{"hidden_size": 256, "num_attention_heads": 4, "num_key_value_heads": 2, "intermediate_size": 704, "vocab_size": 32000, "norm_eps": 1e-05, "rope_theta": 500000.0, "rope_fraction": 1.0, "bias": "none", "init_std_qkv": 0.035, "init_std_o": 0.0, "learning_rate": 0.00137, "weight_decay": 0.072, "warmup_steps": 382, "train_tokens": 1120000000}
Each number is 128 + 24 x the weight over its row's rms, rounded and kept within 0 to 255. Layers, rows and columns count from 0. The size above them is the row's rms in percent of the matrix's.

# layer 5 attention output (transposed), 256x256, rms 0.0619, rows 153-169,217-232, columns 0-63
size [110 109 102 111 102 101 103 115  95  98 102 112  99 121  88 112  97 106 109 103  91  98 110  99 110 104  96 103  97 100 103  85 103]
[[ 74 123 125 127 177 122  94 105 115 164 139 115 123 131 103 175 133 102 104 128 192 102 168 169 141 119 117 110 116 110 126 124 114 170 148 107 141 155 152 133 179 172 145 128  92  86 147 139 145 116 152  96 142 140 163 124 115 133 154 130 136 124  84 147]
 [110 106 133 173  97 133 122 161 108 144 178 108  94  96 149 132 106 140 145 125 120 138 150 144 137 121 119 172 108 132  97 140 144  85 117 123 103 118 133 133  93 112  71 116  88 122 188 147  79 122 109 151 128 104  88 100 151 131 113 116 112 147 144 112]
 [143 140 150 126 103 112 141 145 164 129 154 147  72 171  94 115 110 110 179 116 135 132 128 138  81 131 141 143 122 151 103 103 142  76 129 114 131 111 148  78 116 139 146 137 126 116 156 151 109 131 122 129 110 156 123 138 154 169 119 163 127 185 157 137]
 [116 147  86 123 117 148 162 159 143 131 132 144 108 151 165 147 111 124 215 150  73 110  85 143 133 128 154 112 104 119 104 142 120 138  80 149 172 149 107 150 110 107 117 189 140 117 142 166 127 131 104 130 119 116 124 139 118 132 191 133 143 159 108 117]
 [146 127 144 173 112 138 136 126 141 123 129 152 142 164  77  62 149 133 152 122 121 132  76 145 123 120 117 157 113 134 114 148  93  87 160  98 143 153 147 155  96 114 135 141 123 150  81  84 142 118 111 123  80 135  83 122 152 118  84 146 131 128 183 127]
 [145 161 151 157 125 159 140  81 130 121 145 114 154 156 113 106 136  87  62 147 136 123 149 152 109  99 117 178 165  91 143 131  99 128 166  91 101 126 110 138 111 158 109 140 109 124  83 100 144 133  99 152 125 128 148 125  99 159 121 156 114 119 107 179]
 [ 98 126 139 147 146 121 115 123 110 133 109 105  95 123 130 145 145 102 108 120 153 128 111 143 123 109 174 142 118 105 157 121 150 113 134 145 133 152 131 118 134 103 113 114  95  95 159 130 130 102 122 123 135 136 157  86 151 167 103 137 128 156 154  94]
 [123 135 144 103 135 133  63 126 107 127 124 147 136 113 158 127 135 146  56 161 132 142 100 174 157 143 138 158 146  93  94 122 165 128 134 117 157 141 113 119  99 129 142 149 137 117 106  98 173 113 176 112 129 143 135 127 143 173 112 111 101 165 150 127]
 [ 92  94 131 134 152 106  97 140 103 140 161 162 136 149 100 124 139 136 250 159 164 166 102 149 115 134 176  93  77 118  87  99 148 125 147 119 125 137 142 107 114 114  81 134 137 160 134 125 105 144 103 139 142 145  75  97 124 157 122 168 119 119 105  63]
 [119 118 136 136 110  88 163 172 119 126 117 104 129 141 110 118 147  82 177 125  90 126 123 100 139 109 119 131 133 144 119 128 167  89 166 130  80 139 142 127 170 122 138  72 151 148 126 102 102 107 115 169 116  90 129  65 138  86 101 128 134  88 115 120]
 [136 145 156 108 141 178 196 120 128 100 133 145  53 151 129 110  86 113  34 133 129 149 146 117 102 123  86  85 148 132 152 154 132 117 102 132 154 130 159  84 121 141 116 138 114  97 131 148 134 116 143 131 138 126 178 113 128 152 138 109 112  85 125  94]
 [115 133 152 107 167 104 140 108  92 122 113 119 176 153 115 163 141 123 112 122 155 118 159 152  92 141 133 100 144  96 131 153 151 168 107  86 124 139 164 110 118 139 162 131  90 167 152 104 104 132 164 140 178 134 173 155 114 119 160 135 168  81 111 159]
 [ 76 112 160  69 119 155 165 126 138 142 160 127 122 119 115 163  96 116 159 121 121 167  70 117 148 163 120 148 158 164  77 148 123 132 130 170  89 125 139 149 149  91 123  83 145 130 142  90 106 137 136 128 128 117  81 119 116 130 117 115 134 123 130 121]
 [126 118 157 142 135 113 114 119  97 145 120 109 156 155 108 117 152 132 140 155 110 110 100 103 122 147 121 105 102 124  75 105  95 181 110 106 127 129 179 106  94 173 114 107 106 138 109 119 123  97 135 149  96 166  95 138 133 114 101 118 112 117  88 157]
 [110 124 137 122 194 133 118 169 108 135 123 144 127  87 130 169 124 176 253 116 111 140  93 155 180 118 129 173 138 151 122 114 107 125 102 187 138 127 142 142 136  88 156 101 135 108 121 129 105 111 118 108 118 105 115 123 150 111 137  89  87 167 130 130]
 [125 144 134 117 141 126 134 120 152 103 138 122 147 137 112 114  91 112 146 126  80 142 163 159 122 122 107 133  76 128 142  86 122 103 125 125  95 135 119 102 119 108 134 115 195 132 154 123 110 110 104 120  80 180 115 139  87  67 102 161 141 134  57 140]
 [126 131 170 122 154 106 127 109 148 101 138 108 157 155 137 122  99 182 112  91 119 114 130 103 105 135 108 106 139 145 104 114  84 141 118 141 148 137 137 147 108 134 153 133 106 136 140 103  64 135  89 103 143 123  99 132 146 168 109 122 142 107 124 155]
 [140 150 129 114 166  81 175 156 154 159 178 158 110 126 158 102 133 131 170 146 147 131 195 138 109 147 118 149 133 138  98 165 137 119 184 142 139 120 103 153 150 115 119 134 131 117 136 135 136 139 152  94 137 116 145 119 122 109  71 114 131 114 148  99]
 [113 145 111 165 135 173 112 132 121 131 121 104 153 123 114 146 106 108 173 118 134 133  87  95 169 171 142 107 137 153 128  83 112 110 110 132 145 119 129 128 144 161 107 107  90 139 105 143 117 162 145 145 127 164 173 125 148 181 175 162 113 130 109 151]
 [136 133 108  47 171 104 199 140 130 155 130 157 158 137 157 142 135 102 109 173 134 134  81 148 102 150  91 127 129 103 122 104 135 131 103 130 111 118 102 148 147 141 133 107 142 129 109  88 121 128 153 134 105 110 114  96 107  93  86 120 151 122 132 102]
 [ 68 107 128 128 137 133 134  98 107 146 143 121  97 112 144 126 132 141 139  90 100 178 122 134 122 157 182 164  68 110 132 143 105 119 109 110 152 138 115  94 106 143 128 134 113 122 122 113 104 150 117 136  89  98 121 114 133 121 103 120 134 156 176 141]
 [141 120 128 117 104 148 173 126 160 112  96 130  95 149 103 114 107 101  43  99 141 144 156 145 137 113 123 108 120  93  95 144 142 158 165 111 138  90 117 134 107 102 154 101 130  79 143 121 110 129 136  93  68 121 124 142 141 127 113 126 108  89 102 165]
 [147 145 119 155 106 108 114 102 131 115 124  65 112 162 170 115 118 140 188 104 142 140 135 133 111 151 105 185 130  96 150 154 109 127 124 102 108 158 129 122 112 102 104 116 147 178 132 137 156 131 146 139 105 144 130 123 115 126 119 113 117 145 134 135]
 [106 113 109 124 181 129 105 144 167  78 113 115  87 115 151 112  98 153 194 119 104 116 117 150 154 160 126 107 166 133 151 135 110 138 101  92 100 148 138 114 136 109 102 112 128 138 123 114  89 120  86 175 138 131 147 162 131 111 152 159 120 172  96 144]
 [148 144 102 134 159 125 139 146 156 123 158  98 121 126  74 102 113 136  97 127 139  94 140 114 136 122 106 159 119 142 108 116 144 121 125 181 102 137 115  59  90 156 126 168  85 126 136 138 128 135 162 148 118 132 155 141 138 144 112 114 152 121 104 105]
 [130 153  80 148 128 145 119 115 128 118 144 109 155 153 153 126 105  87 147 100 137  90 114 132 130 162 113  86 137 132 159 120 123 133 151 101 138 152  93 134  88 122 117  95 120 105 146 128 123 175 130 131 160 117 111  86 142 147 153  84 131 134 108 138]
 [151 123 100 159  74 152 147 117 103 137 101 137 124 133 145 149 155 163 104 110 155 130 147 169 154 187 122  78 137 103 119 149  84 111 135 118 135 131 100 124 143 150 116 140 121 156  92 135 118 151  95 138 153 120 159 100  78 124 114 149 146 101 136 150]
 [136 103 175 163  84 114 132 102 130 145 111  73 110 131 160 130 109 132  93  91 167 192 124 107 123 112 121 152 108 115  85 101 120 113 128  85 101 137 144 100 123 109 169 148 123 126 116  92 108 139  99 119 165 131 146 151 119 131 147 135 138 141 150  87]
 [ 85  99  86 134 146 147 161 145 133 115 150 128 145 161 151 130 101 155 131 108  83 158 128 140 136 188  96 127 176  84 133 143 112 109 105 169  85 100  98 124 154 135 147 115 120 115  90 130 135 131 110 143  96 113 138  75 127 158 143 125  84 103 145 102]
 [113 131 119 135 132 146 145 128 127 152 124 180 114 114 136 128 149 120 109 102 169 144 101 140 105 115 155 145 142 147 127 121 146 134  86 122 162  94 141 127 145 131 142 116 122  93  86 126 178 132 174 137 185 156 143 126  81 147 147 140 129 136 142 122]
 [109 147 125 128  71 141 100 165 176 135 128 105 112 161 119 131 127  94  98 132 135 203  99  92 102  96 103 142 107 141 143 134 104 105 157 157 109 121 134 134 120 132 117 166  88 134 121 172 153 165 153 116 126 120 117 160 139 153  83 137 133 135 168 158]
 [101 109 137 116 192 180 127 110 147 149 141 152 119  84 140 169 103 147 224 152 135 104 120 180 134 116 142 169 135 113 146  99 121 149  92 168 163 106 162 152 149 110 129 126 138 108 109  86 124 129 123 137 118 110 120 110 131 131 135 114 124 170 133  95]
 [143 113  97 119 114 131 105 113 138  99 118 126 129  90 105  97 141 137 112 125 120 102 130 116 115 101 113 115 135 127 108 157 147 148 157 104 137 139 113 164 149 138 107 140 175  99 134 144 140 160 113 118 107  72 148 117 110 161 122 145 114 104 132 148]]
# layer 5 attention value, 128x256, rms 0.0553, rows 90-105, columns 0-63
size [104  94  96  96 100 103 106  97  97 101 100 101 112  95 100 102]
[[142 104 138 151 109 166 103 150 153 111 117 105 133 139 106 165 108 125 133 132 139 150 121  90 170 153 135  83 164 130 139 179 110 115 131 112 140 121 124 129 137 168 110 147 125 125 154 109 148 175 146 120 136 101 116 125 116 122 103 110 151 120 150 113]
 [114 142 106 122 143 119 112 153 107 142 159 115 153  96 151 103 140 133 144 167 116 170 100 126 139  97 161 137 112 127 134 110 117 117 130 115 125 166 147 148 135  65 175  86 172 157 117  68 117 140 102 169 173 126 123 133 125  98 132  64 126 178 133 107]
 [148 125 179 117 127 138 109 108 126 128 145 121 139 129  84 122 155 161 125 132 146 115 136 131 145 148 127 119 139 113 122 147 116 126 124 136  97 108 142  75 139 128  89 129 103 136 111 111 138 151 120 183 119 105 104 114 139 143  95 156 100 195 179 128]
 [127 127 128 130 112 132 120 142 127 153 107 138 115 126 135 106 139 169 131 109  84 140 145 154 116  57 138 106 148 131 132 152 159 197 129 139 153 136 121 175 130 135 157 105 133 108 145  96 128 153 125 137 135  98 167  94 170 125 133 125  96 126 122 140]
 [112 125 106  88 121  95 108 162 156 140 108 117  90  90 133 141 158 147 126  91 136  76 118 115 121 117 125 138  66 144 158 163 133 147 114 112 186 160 137 136 109 141 113 186 131 148 150 126 132 133 102 121 152 152  98 172 142 125 135 112 116 171 120 125]
 [113 138  86 121 123 170 120 162 117 122 146 196 149 133 106 118 155 176 138 126 139 124 122 107 102 123 138 142 130 103 116 147 131 120 118 113 124 112 152 112 167 183  98 147 147 154 115 106 100 141 149 110 104 185  95 154 154 118 149 109 141 114 133 146]
 [120 120 150 138 122 108 169 130 162 165 181  97 121 165 107  89 110 132 129 115 108  95 113 159 121 134 101 141 127 110 152 162 104 153 130 168 135 110 146  87 137 179 165 107 152 147 122 134  74 147 110 155  92 143 118 142  99 119  80  95 151 128 132 106]
 [137 151  97 142 168 103 156 140 132  97 188  66 111  65 172  95 126  97 115 132 137  94 137 119 163 168 110 139 152 111 112 103  74 164 114 109 164  58 111 131 157 134 181 134 145 148 111 107 139 128  96 131 106 143 173 100 132 144 133  91 142 123 114 144]
 [108 122 102 140 126 134 122 100 113 170  90  88 135  98 101 110 120 168 126 102 115 113 136  88 126  99 116 126 107 155 158 148 139 131 151 116 135 162 129 114  88 177 152 106 106 140 128 153 148 173 148  87  94 152  97 154 116 142 140 121 133 155 156 112]
 [166 101 109 120 125  79  91 148 143 105 104  90 159 154 141 104 140 142 128 138 162 123 145 124 137 111 140 181 107 131  90 126 129 142 142 117 156 158 116 157 103 143 122 156 139  94 126 113 139 132 156  85 141 138 123 146 126  99 109 138 129 153 146 154]
 [116 148  85 129 131 128 138 123 110 159 143 172 138 165 148 137 127 113 121 151 134 148 128 142 171 147 132 137 114 143 131 105 130 141 121  81 139 152 130 120 147 150 174 137 130  94 120 123 120 164 130 145  73 100 132  70 150 118 139  91 108 165 131 110]
 [180 105 148 132 127  64 176 166 115 147 155 149 145 124 139 142 136 104 117 128 136 144 144  97 133 136 150 133 146 120 126 116 141 139 135 106  99 157 130  98 107 112 164  90 146 102 123 149 113  60 100 104  87  88 168 131 123 106  83 164 113 129 110 112]
 [155 145 158  88 131 138 145 136 165 180 113 103  85 121 164 151  91 112 127 114 164 101 126 123 129 165 131 112 162 113 126 120 137 136 130 116  72  51  96 163 110 111 130 158 142 128 178 170 154 176  99 120 132 137 101 104 152 136 115 147 160 116 143 104]
 [125 146 155 123 140  97 144 143 138  99  91 169 153 165 103 181 178 115 160 160 156 152 125 111 109 144 177  90 144  92 105  72 135 147 100 110 121 130 160  96 133 160 146 112 176 159  93 135  87 128 118 136 155 135 109  85 130 106 133 163 128 160  96 147]
 [158 126 124 138 130 123 135 137 122 155 157  81  84 153 141 119 129 138 126 129 112 103 141 114  99 152 151  75 179 167 150 157 123  91 151 140  99 145 132 116  91 119 110 134 126 162 111 119 121 128 135  88 100  84 140 144 126 161 148 162 127 142 137 106]
 [117 168 146  98 125 101 163 164  96 132 163 133  99  83 141 138 127  93 121 136 152 124 104 141 144 136 149 146 110 117 133 129 122  72  82 111 157 154 108 138  84 174 120 116 112 109 111 126 135 128 131 114  99 155 140 123 133 165 150 123 150 124 138 145]]